From a checkpoint of a small transformer trained on Wikipedia.
Size: 10 layers, width 768, MLP 3072 squared ReLU, vocabulary 50257, 141M parameters.
Architecture: LayerNorm before each block, no biases in attention or MLP, untied embeddings.
Training: 1337M tokens, 10201 steps.
Each number is 200 + 30 x the weight over its row's rms, rounded and kept within 0 to 999. Layers, rows and columns count from 0. The size before them is the row's rms in percent of the matrix's.

# layer 3 MLP up, 3072x768, rms 0.0235, rows 1173-1176, columns 192-383
154,207,183,173,181,175,204,197,198,252,186,195,209,186,165,216,138,209,254,241,214,230,214,222,190,188,208,192,175,228,169,231,206,225,208,224,174,115,198,170,206,171,214,238,180,194,163,225,168,210,185,221,239,203,237,161,191,189,192,163,157,198,227,198,170,202,198,228,183,174,189,207,177,179,161,219,235,199,226,225,217,199,173,108,245,223,191,196,210,175,186,168,203,221,245,185,156,224,178,245,197,202,217,224,193,202,170,209,206,177,195,300,201,223,173,225,164,191,199,203,196,183,188,208,237,186,168,169,258,196,228,212,201,248,203,233,220,219,151,195,196,183,206,143,136,170,183,199,235,203,196,203,184,157,204,211,157,204,161,197,169,187,171,208,201,277,169,247,145,216,189,223,159,228,270,207,217,193,204,220,195,187,206,204,192,203,199,250,175,200,198,192,220
171,159,261,169,245,197,199,202,197,178,181,191,242,166,251,233,224,204,194,267,241,277,220,208,194,242,236,233,159,171,244,227,186,157,175,192,202,220,235,150,190,214,186,198,188,217,211,154,184,223,234,220,222,193,108,199,232,223,263,198,247,202,229,227,174,205,170,237,174,213,160,187,238,175,175,179,202,212,230,235,198,148,129,180,245,167,218,176,185,169,191,198,165,221,230,179,186,211,216,158,166,199,182,198,164,236,247,170,226,215,182,186,160,199,177,207,191,177,162,203,212,152,239,209,152,222,198,211,198,224,184,212,186,195,186,204,195,206,190,189,229,196,195,210,168,163,145,218,182,145,191,177,201,148,228,186,163,204,152,231,177,205,216,189,216,203,160,180,226,243,200,185,192,199,233,204,222,167,211,178,125,183,200,210,213,216,209,197,116,189,229,156,182
080,201,207,175,187,219,209,196,210,180,172,238,223,247,214,209,217,226,197,244,171,192,221,187,176,180,190,224,173,195,203,208,220,157,162,223,238,174,181,203,168,187,164,184,142,219,220,254,184,245,230,222,143,171,238,222,268,197,196,197,159,115,148,226,133,225,195,206,161,158,224,179,228,184,215,219,166,191,227,232,189,146,228,183,189,231,142,200,177,142,257,173,133,226,186,203,161,214,192,198,187,187,170,170,226,252,186,204,202,154,173,282,244,223,196,167,127,215,202,125,212,216,175,184,184,241,194,155,178,209,196,211,236,145,184,206,160,185,174,298,157,202,212,179,233,180,204,202,178,176,210,149,189,206,211,215,188,173,214,203,217,220,191,217,203,198,168,197,134,197,223,208,181,202,175,212,164,223,197,276,171,192,262,153,140,180,160,177,168,196,217,236,179
086,223,197,185,192,187,223,197,234,183,166,182,167,182,180,155,212,191,202,205,200,219,241,220,209,195,152,158,197,217,145,216,233,163,188,191,243,133,247,171,220,191,182,176,125,205,173,242,201,207,219,296,214,213,158,204,186,223,213,220,192,159,226,164,200,205,210,221,180,217,229,154,158,240,196,171,198,179,193,232,191,205,166,202,256,249,198,111,213,191,214,254,151,199,221,171,209,181,204,219,206,177,215,163,235,205,201,180,239,199,204,203,89,233,213,242,223,151,239,188,215,157,203,279,215,189,251,160,192,175,184,195,223,192,164,176,254,181,200,195,192,183,216,203,203,237,213,228,206,224,189,226,217,182,169,174,200,177,232,200,215,189,149,180,192,242,189,191,194,219,220,186,175,248,242,195,203,175,226,205,200,201,209,205,219,176,199,183,191,214,161,179,165
# layer 3 MLP down (transposed), 3072x768, rms 0.014, rows 1173-1176, columns 192-383
138,219,229,204,169,198,237,244,207,173,240,160,178,206,208,219,172,165,238,198,167,192,192,211,216,201,143,164,201,175,172,216,188,207,195,239,192,190,275,194,200,217,206,172,244,171,245,224,167,245,221,214,226,163,184,215,190,217,154,203,201,173,233,228,226,184,222,193,192,167,210,264,225,205,207,146,196,188,191,180,183,161,231,179,183,229,168,193,179,168,236,192,182,189,217,215,206,197,179,239,159,166,199,179,202,171,235,237,210,193,175,176,198,153,202,196,210,231,204,233,203,224,217,235,155,168,245,199,142,183,214,214,190,172,187,170,231,166,175,223,195,199,214,176,178,186,196,195,199,193,198,216,206,217,166,182,211,243,221,214,172,194,189,170,187,198,208,254,216,181,172,174,182,252,209,165,228,251,219,171,164,227,197,214,223,175,234,218,184,233,198,224,188
222,187,201,216,208,236,214,252,255,160,197,198,191,183,205,211,261,236,212,202,280,166,199,175,191,259,175,220,199,203,187,169,199,222,196,188,221,220,221,193,183,182,190,205,199,229,203,193,199,196,237,185,215,102,173,176,162,175,193,218,216,210,179,199,246,241,163,220,178,198,238,202,210,205,269,206,223,188,244,167,196,210,190,185,196,208,214,193,212,169,215,180,200,262,182,218,234,181,177,178,158,182,211,183,232,219,261,198,140,235,222,207,209,198,184,194,226,176,189,247,168,217,224,159,209,198,210,185,187,265,180,226,182,180,203,183,168,175,220,169,223,132,218,230,156,231,224,200,221,218,202,185,281,243,178,164,193,173,229,204,156,277,264,194,229,183,191,171,198,258,216,201,232,215,255,217,193,170,230,200,237,184,266,254,226,201,157,229,175,168,236,222,198
054,202,183,220,207,222,225,204,162,228,214,229,175,153,222,224,221,252,169,194,184,188,190,122,208,223,160,199,225,199,173,207,227,184,273,218,191,212,207,208,227,234,178,169,231,226,210,173,214,208,191,224,209,233,179,192,187,205,174,198,229,201,185,199,162,208,185,229,193,209,192,202,150,253,232,181,190,222,182,217,244,184,212,202,191,216,238,230,190,214,212,252,195,208,183,164,200,170,196,175,123,223,196,230,180,185,196,223,289,218,258,187,235,180,228,174,264,229,170,247,157,166,224,207,247,198,265,250,196,163,137,198,213,225,190,175,194,203,217,199,210,196,205,228,140,211,183,219,191,170,221,272,182,227,239,171,195,214,152,193,161,199,238,181,203,157,210,186,182,161,180,230,222,186,220,207,172,209,158,203,208,208,186,163,117,171,232,166,239,220,253,153,186
074,194,209,180,172,140,226,203,205,211,218,235,264,185,188,218,235,185,209,182,178,243,180,173,196,232,187,167,200,252,238,225,193,191,199,156,213,197,204,198,221,207,205,219,219,175,176,193,228,184,226,222,238,168,186,206,264,200,181,210,210,167,195,122,222,203,290,205,228,190,179,175,246,191,198,200,219,221,168,265,224,170,193,204,188,182,181,199,192,181,215,212,255,168,164,222,205,182,198,175,208,203,262,198,266,181,197,194,160,231,204,173,192,188,193,192,209,278,170,188,237,207,212,202,143,200,156,185,160,212,171,231,206,172,187,225,206,193,226,190,155,226,168,177,189,197,209,164,195,240,215,191,179,175,200,197,271,207,181,275,197,218,193,267,163,173,178,159,179,171,181,278,270,222,174,180,159,254,218,163,179,188,213,210,181,191,214,184,193,179,161,220,201